{"n_layer": 15, "n_head": 3, "head_dim": 32, "norm_eps": 1e-05, "tie_embeddings": false, "init_std_o": 0.0114, "init_std_down": 0.0114, "optimizer": "soap_variant", "lr": 0.00673, "weight_decay": 0.049, "lr_head": 0.0117, "schedule": "wsd", "seq_len": 512, "steps": 4412, "dataset": "wikipedia_en"}
Each number is 128 + 32 x the weight over its row's rms, rounded and kept within 0 to 255. Layers, rows and columns count from 0. The size above them is the row's rms in percent of the matrix's.

# layer 6 attention value, 96x64, rms 0.261, rows 41-63, columns 0-63
size [119  99 110 119 138 123  95 127 126 110 125 119 121 124 101 125 103 118 110 110 104 117 121]
[[ 75 126 121 131  78 128  87 137 109  82 100 150 126  79 175  88 125 141 117 159 119 117 114 112 120 177 112 151 187 129  98 170 148 147 146 168 119 169  99 128 182 152 101  68 141 112 128 129  70 148 180 194 113 141  70  94  94 159 141  71 164 140 151 109]
 [ 95 141 192 148  95 161 157 147  73 169 148 157 109 143 160 129 173  76 203  88 136 114 102  89 162 141 142 125  70  78  78 113 114  99 140 109 138 162 132 125 158  92 130 100  91  89 118 115 118 157 217  94 146 113 141  98 101 114  86 113 141 155 127 125]
 [116 146 150 133 183 140  43 182 125 123 145 130 105 147 132 120 122 174 172  77 188  62 161 156 118 115 102 149 154 164  93 153 133 139 157  90  87 176  66 168 134 151  95 142 125 160 120 133 149 159  83  93 122 120 108 154  92 156 126  88 168 128 136  79]
 [170 155  56 101 216 147 113  98 129 131 136  67 128 122 152 175 129 153 140 113  77 162 129  96  87 150 162 110 206 120 155 140 169 143 129 106  91 114 154 145 100 123 108 153  83 133 108  90 104 108 163 101 144 184 159 151 131 152 149  87 126 126 132  70]
 [ 54 121 131 154 136 170 135 125 169 100 158 157 148 139 165 131 157 193 111  86 137 105 132 112 133 151 102 145 123  93  98  86 124 148 110  92 153 104 172 130 132 117 130 107 177 170  96 152  36  79 109 130 141  88  60  90  76 167 147 122 118  85 129  97]
 [160 132 140  98 100  89 134 119 136 106  59  61 150 106  78 141 170 100 148 116  48  84 104 187 119 121  79 107 126 131 154  95 125 150 168 157 139 141  99 151 157 110 100 119 130 115 113 105  50 116 122 165 143 106 179 109 103 181  83 152 147  90 152 121]
 [123 115 130 108 108  97 124  83  81 125 166 150 106 118 151 138 173 202 120 156 161 102 104 159 128  81 102 150 120  88 137  78 115 210 132 147 157 108 128 114  91 111 202 132 110 184 119 161 161 118 137 135 127 108 168 133 105 228 132 150 161 125 119  97]
 [ 84 128 116  93 220 131 146 167 148 154  97  99 103 152 151 181 110 134 138  94 167  95 156 158 210 102 172 123 142 112 133 164 122 154 126  90 141 123 206 110 116 151 115  82 174 160 116 191 144 123 143 113  93 110 123 122 142 132 173 159 159 109 139  89]
 [ 68 142 163 120 118 153 165 189 145  84 119 112 127  53 151 133 121  63 126  42 135 103 156 124 112  82 104 137 114 169 154 124  77 144 151  97 136  74 152 132 161 150 131 151 109 155  74 110 144 153 123 118 140 173  77 139  93 121 111 173 108 160 166 149]
 [ 81 132 178  94 101 141 100 124 125 105 132 161 144 184  26 161 149 130 146  64 157 162 160 142 101 100 162 117 156 125 143 112 139  66 103 105 130 154 156  82 131 109 131 113  65 111 120 174 185 110 176 117  83 126 138 128  78 130 105 106 151  90 120 141]
 [ 96 119 119 126 167 170 161 107 119 124 149 128  73  46 167 149 122  91 122 122 134 139 132  84 144 159 183 106 144  76 151  76 142 139  90 172 184 148 107  98 123 128 178  83 155  98 155 124 112 143 122 110 119 138  62 175 144 195 128 137 147 142  86 180]
 [163 138 164 138 160  84 119 119 151 100 105 139 148 116 115 106  92 210 137 192  74 111 138 143 181 104 158 161  81 126  89  89  89 125 140 147 152 139 117 163 167  50 156 124 131 128 188 165 166 141 127 116  86 161 116 119 107 137 115 135 192  98 139  85]
 [121 142 147 119 106 120 121 154 162 186 114  99 109 124 107 147  97 148 154 103 130 163  74 168 111 161 231  82 110 103  97 115 129 142 154  98 107 157 150 170 102 138  97  84  71 174 146 203  94  87 115 148 149 144 146 103 132 146 103 178 118 184 123 107]
 [ 91  98 102  69 146  69 197 138  82  88 116  55 150  91 170 161 121 172 176 165  98 156 123  91 112 150 127  81 165 130 191 123 117 104 114 123 139 178  80 162 151 128 147 152 111 158 120 150 138 101 130 106 141 137 149 119 154 138 156 122 145  98  74 167]
 [ 55 106 116 158 126 144 114 135 122 147 131 102 186 125 108 148  75 144 112 180 147 143 128  79 159 105 151 111 103 107 148 141 104  79 164 110 141 208 116 121  93 153 106  46 186 120 163 122 123 113 112 140 201 151  85 145 133 116 125 111 104 127  79 180]
 [129  88 163  92 145 185 128  76 144  63 177  78 164 113 134 141 112 112 116 140 119 139 133 108 161 148 138 148 106 167  92 158 178 137 152 160  99 167  91 143 154 126 134  62 153 110 185  80 153 133 139  89 101 161 192 151  72 136 158 107 121 145 176 154]
 [163 183 113 161  72 145  95  89  96 160  58 140 174 110 169 143 124 158 138 107 180  82 120 174 150 101 110  97  97 104 131  96  89 141  59 201 128 128 134  98 168 171  97 170 165 120 149 106 117 116 133 140 143 130 123 166 122 157  84 123  94 114 107 158]
 [ 85 138 109 150 161 118  90 122 155 164 160 146 157 137 109 123 117 126 154 145  59 123 122 118 172 113 163 192  97  95 129  74 145 108 169 163  42 135 106 148 105 179  70  86 153 106 147 150 166 126 118 138  99 149 108 153 183 146  67 139 110  81 130  94]
 [126 112 106 122 155 107 195 151 113 173 148 122 129 152  90 138  84 193 128 150 100 118 157 149 107 105 159 164  98 141 118 129 152 131  95 156 133 161 119 119 129 141  88 124 122 171 109  90  80 160 107 160  87  84 149 126 114  39 113 111 104  67  72 209]
 [137 101 173 145 140 160 193 159  49  94  98 151 122 140 134 149 139 109 121 124 195 148  83 133  97 106 145 140 138 150 154 146 109 197 110 112 127 112  68 107  85 149 139 115  58 106 129  97 169 129  98 117 115  91 134 135 167 201 156 143 144 110  91  78]
 [162 152 135 135  83 139 113 125  64 168 105 151 107  91 125  89 108  78 212 102  89 168 115  88  97  93 159 119 140 132 153 152 144 143 172 100 134  86 112 173 101  50  82 110 130 162 201  98 116 111 150 160 135 150 153 162 151 120 144 168 112 143 131 122]
 [152 127 110 107 115 175 171 162 125 118 122 114 110 121  92 125 161 147 173 143  87 131  88 174 117 156 136 175 121 153 121 132 138  42 101 136 130  74 174 139  74 157  60 134 120 126  71 151 124 125 121  70 157 118  90 192 140 104 135 127 160 201 158 114]
 [130 205  85 140 114 145 126 124 144 132 120 159  79 123 177  99 112 182 124  89 117 102 115 119 246  86  85 135 193  91 105 136 136 172 121 107 156 138 168 185 133 131 150 121 167 130 110 155 125 125 103 170 120 143 140 118 147  80 136 116 157 178 114 137]]
# layer 6 attention output (transposed), 96x64, rms 0.228, rows 41-63, columns 0-63
size [114  96  99 109 127 106 100 111 115 108 117 110 120 118 103 120 101 113 109 116  89 113 111]
[[151 152  49 172 103  59 132 136 108  88  72  94 139 116 131 108 117  94 134 138 101 106 172  97 100 148 184  86  85 121 140 147 138  49 157 152 182 119 168 129 173 132 125 159 138 139 146 159 136 153 119 102  87 160 103 128 135 159 125  87 141  85 180 156]
 [152  96  90 110  98  74 116 136 145 132 153 135 148 153 148 179 174  90 171 161  77  81 117 114 124 124 107 120  46  32 115 142 134 177 150 151 128 183  94 138 135 129 137 126 126 153 130 136  73 127 167  79 154 146 126  96 104  99 107  56 132 139 116 140]
 [145  79  58 104 122 130 175 189 149  81  69 127 139  88 187 144 172 129  78  56 174 140  93 141 120 129 155 105 157 131 173  85  68 105 113 153 147 145 105 150 148 138 130 100 132 150 152 129  66 117 122 143 114 120 100 167  95 164 131 136 142 138 173 119]
 [142 109 135 102 173 150  94 104 149 115  75 152 107  85 128 144  77 163 145 159  97 185  69 124 126  90 207  87  80 168 142 150 101 125 136 139 120 110 116 150 162 119 157 105 121 146 180 154 129 119 129 138 153  60 140 133 123 150 104 189 172 135  54 156]
 [155 151 167 139 138  95 178 163 145 104 152 103 145 121 132  87 102 162 127 147 122 153 185 154 169 150 129 105 158 108 159 164  58 130 146  90 203 103 127 142 112 125 136 131 105 136 153 118  52 109 149  84 178 153  61 108  77 123 133 139 163  99  75 171]
 [138 176 130 128 105 150  71 156  64 158  98 151 123  96 134 130 100 115 183 120  89 195  96 169 109 123 150 102 126  98 195 102 129 137 140 133 133 142 150 171 125 106 153 192  74 136  74 121 112 123 126 111 141 199 141 144 167 157 125 113 184 157 138  69]
 [153 146 148 154 180 103  94 174  95 174 101 154 118  84 164  80 105 131 122 123 189  52 134 140  70 131 140 143 123  79 184 129  90 206 183 111 162  91 139 108  76 137 158 140  94 173 125  98 116 141 140 118 123 157 120 155 138 106 148 117 146 126 145 164]
 [123 112 118 137 119 152 135 142 179  79 132  45 134 129 134 122 142 171  99 121 151 181 110 182 147 156 104  68 112 130 178 109 145 178 105  97 131  99 134  97 133 156  54 124 148 138 180 138 104  66 143  89 103 106 128  88 150 103 101 153 175 181 126 174]
 [119 113  91  89 120 125 190 143  98 153 170  68 216 131 101 120  98  91 175 109 130 154 104 109 138  59 122 137 115 105 137 129 131  57 127 106 118 119 104  57  97 178 132 140 125  98 144  99 144  94 140 129 162  81  86 160 146  76 131 100 142 144 162 147]
 [ 83  89 108 172 100 212 105 109  96 114 120 134 119 182 142 105 138 108  94 187 121 154  98 104 127 121 119 102 155  72 135 110 111 175 161 120 117 149 129  86 113 156 153 138  93 170 112 153 111 133 104  97 141  93 193 132  48 126 132  87 152  98 186 163]
 [175 142 120 127 156 140 115  82 152 108 157  52 161 136 127 101 133 134 136  92 141  83 162 147 112 113 156 118  78 124 161 142 137 160 138 115 173 142  89  33 168 101 182 109 151 110 111  73 126 191 126 151 147 143 143  78  93 140  93 126 166 156  71 147]
 [140  89 139  87 118 106 120  96  84 129 103 156 147 124 143  81 159 168 105 155 178 135 117 149 121 149 115 147 126 158 191 160  61 127 130 114 185  88 134 137 100  51 122 109 164 152 104  95 136 126 181 126  69 180 153 117 182 112 115  93  87 186 151 126]
 [116 168 149 198 102 109  40 115 141 158 131 122 125 162 172 134 118 142 105 170  98 200 140 186 123 113 173 107 141 122 154 143 146 153 131 154 150 170  86 141 124 147 112  87 121  97 138 175  55 110  90 180 123 145 154 162 147  65 139 107 131 158 124 142]
 [140  90 189 119 163 159  94 121 100 113 154  98 142 111 148 123  96 124 131 141  96 100  99  73 163 154 134 109 135 113 196 159 106 139 103  97 138 123  68 126 153 104 153 183  82 160 156 142 136 128 118 187  88 137 161 105 220 192 128 152 177 124 154 129]
 [192  96 181 170 141  79 112 119 130 120 172  78 152 214 128 164 192  90  68 126 107 160 150 117 194 133  80  93 124 162 148 150 153 125 192  89 148 133 141 106 128 133 110 128 138 116 116 141 106 155  91 173 125 159 122 110 108 164 171 129 110 130 123 116]
 [156 106 149 126 122 184 137 146 120  51 118 151 157  81 120  87 153  48 104 113 111 165 123 151 170  66 140  85 149 116  89 139 125 119 189 181 129 142 110 102 138  89 100  87 141 148 125 101 159 170 132  72  63 156 157 117 144 148 169 154 140 139 107 131]
 [132 149 119 134 141 100 118 107 111 157 115 174 184 129 144 105  98  80  72  44 184 128 135 181 125 126 113 175  91 149 104  75 152 103 126  91  97 111 136 176 127 187 118 189  87 140 124 147 160 142  93 162 149 141  92 129  79 127  74 106  99 161 115 129]
 [115  67 128  96 142  89  90 116 101  92 163  96 103 135 130 133 187 130  77 115 156 122  85 122 165  98 162 129 138 208 111  80 160  93 161 150 148 160 166 164 141  98 171 132 159  78 126 173  82 109 137 116 128 147 165 147  99 147  56  96 134 139  85 114]
 [ 92 180 140  94 159 118 121 129 143 100 134 141 101 141 123  97 150 169  78 140 122 136 109 119 108 166  92 127 119 139 143 169 159 117  74 128  21 184 146  81 117 185 182 133 115 147 152 102 103 117  95 140  82 210 103  92 129 170 121 111 123 136 139  89]
 [106 128 101 134 109 137 108 137 117 138 137 123 118 135 125 142 112 107 123  38 165  49 129 135 176 103 153 150 114 130 171 140  84 168  86 175 155 167 143 112 102 160  86 121  94 148 149  48 173 122  83 158  79  86 132 159 122 120 121 154 164  55 123 124]
 [152 121 108 104 116  64  86 114 134 125 113 130  55 125 101 172  76  97 122  95 102 190 101  93 125 117 167 168  95 144 122 153 157 128 141 155 155 183 100  68 121 110 123 132 115 118 108 139 118 103 141 153 184 157 173 160 149  72  97 182  70 143 174 136]
 [141 135 116  87  78 141 135 155 133 111 135  88 112 186 168  87 144 149 229  93 138 149 122 143 124 135 127 138 119 117 126 160 132 119 145 112  81  86  93 211  78 143 160 111 181  81 135 111  82 106 133 137 176 138 181 129 134 138 107 183 144 105 150  85]
 [134 120  96 103 178  80 149 109 200 134 118 102 114 110 148 100  83 146 128  97 141 102 157 163 117 212  76 145 147 132 104 133 181  91 112 159 124  72 148 119 104 124 121 155 156 153 129 213  96 159 138 109 141  85  84 151 179 103 150  84 125 164 116 133]]
# layer 6 attention query, 96x64, rms 0.271, rows 64-93, columns 0-63
size [ 87  92  96  99 105  96  85  92  85  88  91  75  83 102  98  95  95  84  93  96  88  77  79  87  92 101  92  94 103  88]
[[ 53 156  99 190 130 158 151 126 158 110 103 106 139 156  97 155 158  66 125 121 194 158 117 112 107 124  79  71 147 114 109 113 127 182 153 181 110  94 160  60 109 145 115  89 117 147 171 128 101 129 170 138 138 116 105  95  81 148  90  98 155  84 113 133]
 [131  82 103 103 129 104 161  57 110  84 115 167 146 109  74 163 203 142 132  89 114  85  98  67 132 119 112  78 164  97 127 132 156 140 154 192 123 176 109  79 132 133 111 110 113 122 153 156 114 118 114  37 145 144 154 158 149 156 117 114 119  88 141 144]
 [143  81  98 139 132 171  85 116 108  75  83  96  88 117 118 142 120  89 108 109  98 155 104 139 100  79 132 156 106  83 226 149 131 142 140 171  88 111 135  94 110 138  85 110 153  90 116 123 114 160  58 128  94  87 110  75 138  84  81 110 139 138 132  88]
 [124 129 121 101 171 150 199 146 143 108 122 135  86 154 152 160 166  87 109  66 112  79 184 141 224 148 158 158 156 154 142 127 136  85 101 148 137 122 127 170 102 100 145 151 149  98 110  98 162 135 155  86  82 170 111 121  75 129 156 103  75 147 115 153]
 [161 159 181 151 101  78 145  76 116 146  79 167 108 133 139  90 131  94 114 173 120  93 109 142 123 150 109 147 156  61 145 116 133 139 155 165 120 153 147 158  74 207 109 120 145 153 120  67 116 153 108 116 174  95 110  43 130 100 126 167 118 138 132 178]
 [110 188  75 154 161 107 129 174 183 125 108 184 141 108 153 117  61  85 138  66 142 122 148 147 132 119 125 131  58 100 183 132 143 136 110 135  95 157 119  94 183 180 179 105 149 159 149 126 136 199 112 108 132 136 149 134 102 154 180 134 161 136 125 103]
 [158 100 126 113  97 142  87 105  92 125 180  85 177  95 138 169 140  93  93 166  75 117 170  94  93 113 143 158 147 111 190  88 138  81 115  59 158 155 124 158 147 168 168 125 152 135  89 107  99 150  82 109 130 151 156  89  71 148  96 168 137 138 156 154]
 [119 185 117  71 107 137 113  69 105 112 125 182 134 118 134 171 108  74 123  91 125 169 123 150 161  86 167 119 121 203  65 128  84 115 123 116 166  84 138 102 127 160 138 149 135 117 115 122  92 100 136 102 101  96 133 170 130 137  66 167 162 206 107 123]
 [107 163 123 134  85 141 101 136 126 122  99 107  89 170 127 115  87 101 103 100 150  65 184  88 145 128 142 122 127 164 101 125 144 135 145 113 135 184  74 108 165 135 106 159 181  98 184 190 175  89 119 162  90 107 221 137 109 127 100 132 134 142 176 107]
 [129  86 133 145  92 137 101  97 134  54 135 103  97 108 139 160 105 133 131 120 105 165 154 202 124 143 108 144 142 103 103 129 105 209  90 134 119 125 123 149 131 125 183 191 107 186 110  44 118 123 138 115 102 139 100 162 121 173 131  78 178 139 118  75]
 [121 135 124 123 159 139  72 163  27 152 107 136 133  90 145 100  40 115 136  76 159 130 163 128 112  73 116 135 112 145 126 118 123 129  92 121 102 114  67 101  82 129 122 144 113 141 111 160  66 137 123 112 160 122 108  95 148  53 156 129  84 113  77 130]
 [136 151 183 144 168 106 179 112 141 163  89 154 151 103  95 149 155 146 139 138 104 146 170 142  85 132  99 143 125 144 174 120  96 144 148 110 189 120 173 106 118 120 117  94  97  91  81 118 163 125  66 153 177  84 176 155  50 117  65 150  90 117 108 105]
 [179  95 123 161 142 120 113 100 141 149 155 162 139 138  91  97 118 115  36  72 140 130 108 126 152 110 118 125 205 160 220 108 169 143 114 111 136 142 149 131 101 147 156 125 138 128 122 124 141 152  91 104 158 136 166 108 150 115 148 202 202 137 127  78]
 [ 76  97 144 123 115 164 190 114 107 103 108 127 134 119  80 118 130 114  99 110 157 156 159 160 147 142 167 150  81  94 107 164  64 157 116  51  93  87  97 122 184 156  90 124 122 163 140 159 131 141 129 150  91 168  97 122 145 141 183 106 179  90 185 102]
 [ 92 130 112  74  94 159 110 169 106 150 141 110 119 126 136 173 129 102 135 117 108 125  83 129 125  98 146 166 112 130 143 168 190 147 136 119  57  79 112 189 147 192 122 161 127  93 109 151 167 144  96 160 115  65 182  58 120 162 144 186 103 134 133 152]
 [148 191  99 107 156 103 107 143 142 131 101 108 130 178 118 109 162 161 145 110 158 104 120 199 119 165 218 189 167 104 133 107  76 108  61 151 155 150 140 145 163 129 142 154  95 134 149  88 165 109 125  91 136 160 118  79 164 141  68 136 134 155 148 117]
 [137 119  81 145 121 150 152 122  72  76 105 145  68 128  62 123 109 123 111 179 158 103 102  83 107  90 101  90  65 184  82 131  93 137 119 130 164 136 162 133 156 104 157  54 108 164  64 124 122 102  95 138 124 104 111 106 146 138 149 132 130  66 146 156]
 [102 182  90 146 137 132  78 160 129 132 116 145 126 123 112 123 120  85  79 134  48 119 167 146  64 127 143 112 107 135 105 172  77 125 193 126  84 131 133 110 102  68 100 118  98 129 145 109 130 143 187 105 142  93  45 112 100 150 178 142  97 147 157 157]
 [144 177 157 103 146 100 115 138 175  96  90 127 129  65 137  76 153 150 144 128 122 139 124  42 150 108 167 157 146 210 126 173 109 149  81  86  78 130 137 166 151 111 162 120 147 148 161 113 152 144 123 158 123 161 105 121 153 153  89  68  66 103 123 142]
 [152 157 118 115 160 129 133 134  88 195  87 132 153 120 115 170 136 137 146 161 140 113 108 118 173 184 149 142 134 175 137 156 101 119  75 111 172 136 146 128 123 185 124 156 130 151 185 120 227 130 167 176  95 121  86 194 168 163 106 164 138 103 148 108]
 [144 117  52 120  94 145 146 146 121 154 100 103 137  74 119 101  67 126 127 119 121 103 116 112  91 130  91 107 128 160 134 196  91  77 138 156 152 123 168 100 131 185  81 179 125 139  73 162 172 128  89  47 157 150 133  90  99  87 114 120 167 122 109 132]
 [172 122 159 160 170 157  71 152 104  92 158  84 171 153 153  92 148 109 113  96  69 124 149  96 108 162 162  81 142  94 118 193 178 112 160 147 118  97 207 126 140 122 112 145 144 166 147 174 111 102 133 156 103 181  98 119 161 140 156 119 116 180 144 100]
 [126  96  67 137 132 125 124 119 141 104 178 174 199 126 118 136 168  68 170 128 154 153 175  87 127 147 150 114 131 157 140 149 109 136  94 166 178 142  68 158  81  84  95 132 196 149 116 106 162 144  97 125 108 149 162 159 141  97 151 160 171 135  68 103]
 [126 122 104  91  57 140 129 157 191 111 165 199 143 151 137 133 161 149 107 145 139  92 114 167 168 129 131  76 131 145 149 186 169 114 116 137 175 110 165 106 159 168 145 169 107 109  98 155 151 129 167 140 195 108  80  82 125 120 170 155 146  85 176 146]
 [ 98 147  81 131 105  69 115  77 100 168 153  82 157 173 136 124 140 162 120  81 109 115 158  93 161 103 163 138 110 150 131 150 174 154 165 127 144 135 128 165  78  56 135 142 177 145 124 129  53 177 143 122 156 158 113  81 104 158  88 154 117 118 106  69]
 [162 110 114  82 145 144 162 115 154 164 126 160 105 144 113 175  83 157 159  88 115 166  93 103 155  75  91 149  81 114 133 139 125 132 168 101 194 155 106 140 172 119 117 135 167 112 119  81 150 181 149  94 154 133 146  94 217  67 149 116 100 134  81 136]
 [168 135  49 121 100 120 148 109 184 146 120 149 113 165 111 151 169  97 138 138 112 120 160 159 101 126 122  81 141 133  75 107 174  82 157 117 107 134 123 165 129 140 134 176 175 200 137 189 127 161 112  99 138 101 123 182 178  77 155 122 112 105  65 101]
 [127  97 103 124  93  67 113 118  97 170 119 156 114 132 167 154 143  85  88 135 119 139 184 120  83 109 178  92  91 177 169 110 136  96  84 119 146 157 109  85  72 117  85 147  94 140  98 109 195  97 110  90 134 103  77 122  87 149 150 105  83 158  79 142]
 [198  52 183 129 115 107 115 116  86 157  86 164  91 153 109 161 116 106  93 109 119 156  82 137 114 115 106 143 128  92 122 146 103 169 180 106 189  91 116 122 117 144 175  91 178 117 142 179  73  67 113 103 135 152 107 140 102  84 165 139 129 104 137 119]
 [134 137 142 184 126 155 101 157  95 108 112 151  94 102 113 168 177 130 134 132 140 122 142 178 135 198 132 118 108 143  78 163 118 158  68 108 119 168 118 150 150  92 105 132 146 156 108 223 132 171 142 105 154  96 147 168 117 123 133 132  87 208 165 185]]
# layer 6 attention key, 96x64, rms 0.26, rows 64-92, columns 0-63
size [102 103  94  92 104 113  83 107  88  93  91  81  90  96  93  96  94  81  96  98  93  77  89 102  94  91  88  82 106]
[[109 101 141 155 121 142 122 124 153  92 154 145 147  91 164  80 102 146 127 119 140 132  78 154  98 167  93 122 177 138 102 113 172 136  78 136 149 195 138  91 128 134  42 108 176 118 138 210 131 165 198 144 100 123 151 190 122 135 147 133 112 105  76 119]
 [142  78 144 117 116 220 116  70 134 142 150 121 150 175 100 161 178 110 153  94 139 155 141  91 111 101  75 156 137 137 130 165 131 110 164 173 107 167  71 133 149 162 139 119  71 148 118 140 134  73 167  87 120 189 140 130 178 117  89 122 170 152 102 140]
 [ 95  89  94 117 179 132 128 150  80 132 156 128 166 108  81 154 109  81 187 123 131 146  90 146 166 120 129 142 136 101 151  92 189 193 143 214 166 133 151  57  94 178 132 111 135 131 161  93 115 122 111 122 110 109 111  71 142 109 139 178 135 101 147 114]
 [ 73  79 149 145 216 174 156 157  90  70  92 127  97 131 129 204 112  76  75  70 152 149 171 133 130 117 147 133 121 157 128 118 121 127  81 108 135  99 125 144 153 129 136 151 182 163 124 113 176 173 124 134 116 136 115 134 138 121  75  83 114  85 147 120]
 [ 70 147 142 137  84 181  93 114  92 168  96 119 136 164  87 110 107 132  72 120 128  88 116 153 108  83  97 172 131 106 120  90 166 146 188 122 165  63 117 109 104 188 155 105  98 145 137  81 132 164 170  68 136 120 139 127 115  91 172 127  96 155 119 174]
 [179 186 139  82  91 129 107 163  48  81 151 159  82 157 136 142  88 150 203  90 137 103 184 132 140 137 149 107 149 139  89  92 145 184 130 120  97 126 154  72 176 160 146 122 178 108 134  77 126 140 128 122 145  90  92 140 125  95 143 115 135 128 153 105]
 [ 87 130 154 135 128  77 136 106 132 123 162  62 121 139 139 116 155 138 159 101  60 139 203 107 103 104 133 104  80 132 190 116 107 132 186 128 144 106 101 138 128 132 180  86 136 154 148 103 144 116 151  89  90 150 122  76 133 160 135 210 145  92 174  79]
 [142 171 125 145 116 147 147 119 180 153  89  83 140  80 134 130  76  98  75 101 176 152 114  85 138  92 112 161  94 199  56 112  82 150 141 137 147 109  87 139 107 132 120 145 116 149 108 143 141  75 132  87  64  93  85 144 136 148 101 174 161 155 111  89]
 [130  92  81 146 133 118  91 133 106 103  78 108 100 161 129 112 122  87 130 187 158 145 155 122 103 113 124 108 104 143  73 178 147 117  57 136  99 128 118  93 118 174 168 140 125  88 105 118 152 130 166 206 125 140 156 149 119 137  67 190 209 161 118 113]
 [129 157 177 147 178 133 116  96 190 126 148 129 148 105  79 186 107 163 156 120  99 112 103 192 143 170 126  81  84 130 119 101 138 141 124 112 121 140 151 141 133 123 144 210 133 157 131  85 123 137 146 113  82  68 157 175  66 132 130 138  81  56 124 121]
 [134 178  89 130  56 111 145 137 145 149 143 129 149 113 120 169  83 108 163 131 209 136 121  96  59 139 136 173  67 105 152 152 159 148 132  86 170  88 134 112 108 153 133  80 177 152  69 124 112 103  84 118 133  97  83 137  91 126 122 118 113  95  82 159]
 [ 90 102 146 168 148 129 162 121 113 125  78 130 161 109 112 117 166 192 134  92 142 121 205  89 162 101 100 189 144 136 117 112 139 160 174 164 145  91 132 118 119  85 120  81  51 124 115  96  58  98 102 112 185 136 175 128 124 136 104 158 125 157  94 119]
 [ 99  96 151 113 126 133 136 122  84 147 202 124 123 169 139 141 184 133 132  72 139 135 133 161 132 139 138  72 121 128 135  72 168 204 146 111 111  97 139 171 132 143 114 104 103  62 150  74 184 131 108  51 127 174 128 139 144  95 166 158 140 176 110 134]
 [120 110 158  94 101  91 123  72  82 113 104 145 118  89 111 201  88 176 110 149 143 145 123 153 164 143 121 111  92 110 123  94 169 116  85  69 111 136 162  82 143 144 104 165 116 180 109 140 118  79 124 139  95 146 119 126 174 138 192 110 205 118 187 122]
 [105 120 127  55 123 113 146 146  74 110 183 163 195 120 147 103 138  73 150 157  95  85  97  96 158  89 103 139  74 166 126 105 131 133  82 104 127  85 157 138 127 180 122 127 167 149 156 157 179 156 102 145 143 133 178  77 104 161 126 155  75 133 163 116]
 [104 148 137 156 101 117 150 132 175 148  84  45 117 133 108  93 163  87  91  79 152 135 102 108 155 155 139 192 104 156 171  98 148 146  92 168 128 132 148 154 144 118 143 214 140 137 138  87 110  84 183 138 121 115  99 155  85 119 139  97 128  58 132  90]
 [198 132  87 141 137 141 151 151 139 150 123  65 143 151 112 118 115 151 125  92 119 120 149 108  87  77  66 114 176 122 101 168 113 143  70 123 140 129 118 133 130 124 115 115  91 142 113 159  69 101 190 122  78 112 134  82 129 160 212 122 145  86 131 201]
 [145 159 100  96 113 181 110 208  88 140 130 180 150 111 154  66  74 125  86 160 121  98 183 145 126 130 178 126  92 154 114  92 170 108 191 165 107 121 122  91 108  87 110 140 135 146 121 113 116  97 168  87 148 152 110 113 163 157 122  79 146 109 150 181]
 [177 111  87 148 131 122 125 124 110  95 161  99 106  61 144 147 113 171 144 130  97 121 134 138 126 120 105 134 127 209 105 148 108 126 125  75 105 111 104 116 191 148 150 167 133  89 172 117 115 133  76 183 153 229  70 134 129 104 126  89  83 124 128 159]
 [164 120 116 127 144  69 133 103 133 126 114 114  85  64  70  90 123 118  98 148 128  95 115  85 106 138 195 147 127 206 158 124  99 158  71  88 115  96 125 118 137 155  91 141  96 159 198 131 139 119 155 140 118 114 144 170 156 175 142  66 171 165 104 116]
 [113 124 102 144 103  99 181 201 107 143 115 118 112  63 102 120 129  87 117  86  93 134  81  96  94 122 108 109 151  84 119 173 116 147 160 152  61  84 124 132 164 129 113 136 156 174 129 127 114 161 124 149  94 174 173 118  89 111 156 163 208 133 112 185]
 [118 102 136 155 113 157 121 138 130 109 133  90 113 149 122 112  74 126 123 175 110 119 134  66 112 200 149  99 109  89 119 145 164 106 166 138 130 141 130 122 101  93 127 185 166 159 159 141 172  88  57 154  84 167 102  62 196  80 178 121 111 140  92 139]
 [162 102  96 113 144 134 131 100 123  66 143 179 176 129  63 138 138 114 159 104 141 167 152 133 110  79 186  69 145 167 115 118 105 108 154 143 120 115 135 134 102 115 111 132 160  76 177 108 120 224 142 154 118 137 117 149 154  99 178 149 173 111  66  97]
 [111 136 171  34 105 116 127 140 103 163 120 123 140 135 161 161 176 119  92  87  73 103 168 115 157 154 137  90 125 137  97  92 174 114 175 138 132  75 139 138 201 146 121  86 103 162 130 165 119 121 135 197 153 109 127 115 169 136 125  79 137 197 121 128]
 [ 97 136 137 188 137 134 149 153 105 148 220  96 157 168 136 119  74 103 155 134 129 103 116 113 118  86 171 125 125 169 132 101 146 125  71 130 141 145  90 193  92  57 159 141 194 129 132  93 107 170 138 111 151 138  98 170 129 153 112 100 173 144  91  97]
 [157 123 174 140  98 168  92 125 125 176 161 155  72 115 109 152 101  41 128 134 135 212 104  80 197 106 124 164 152  80 134 130 102 170 124 155 187 113 101 167 161 122 157 145  94 114 117  89  75 143 133  94 138 136 142  86 116 103 131 122 132 131 132 159]
 [145 131 102 118  92 176  83  86 162 138 146 163  79 164 110 134 173  75 105 150 165 119 218 106 139  76 121 127 184 134  96 109 166 123 167 142  84 106  98 176 134 113 118 182 116 157 148 163 109 117  83 141  77 117 130 123 121 113 163 151 177 117  82 121]
 [136 141 138 133 185 133  99 162  97 142 114 173 125 165 122 160 204 160 104 147 158 133 159  98 101 112 175 188 109 173 115  97 127 121 149 188 116  89  66 161 146 103  79 119 113 184 143  93 127 138 161 145 109 126  70 125 116 176 113 157 113 128 126 201]
 [181 112 173 182 134  86  98  73 105 154 126 149 121 169 193 164 155 110 115 102 108 142  94 122  94 100 101 133  84  69 126 160 137 164 146 151 175 110 113 121  51  92 133  99 129 104 108 166 129  91 135  84  96 160 172 134  94 129 155  93 171 171 143 140]]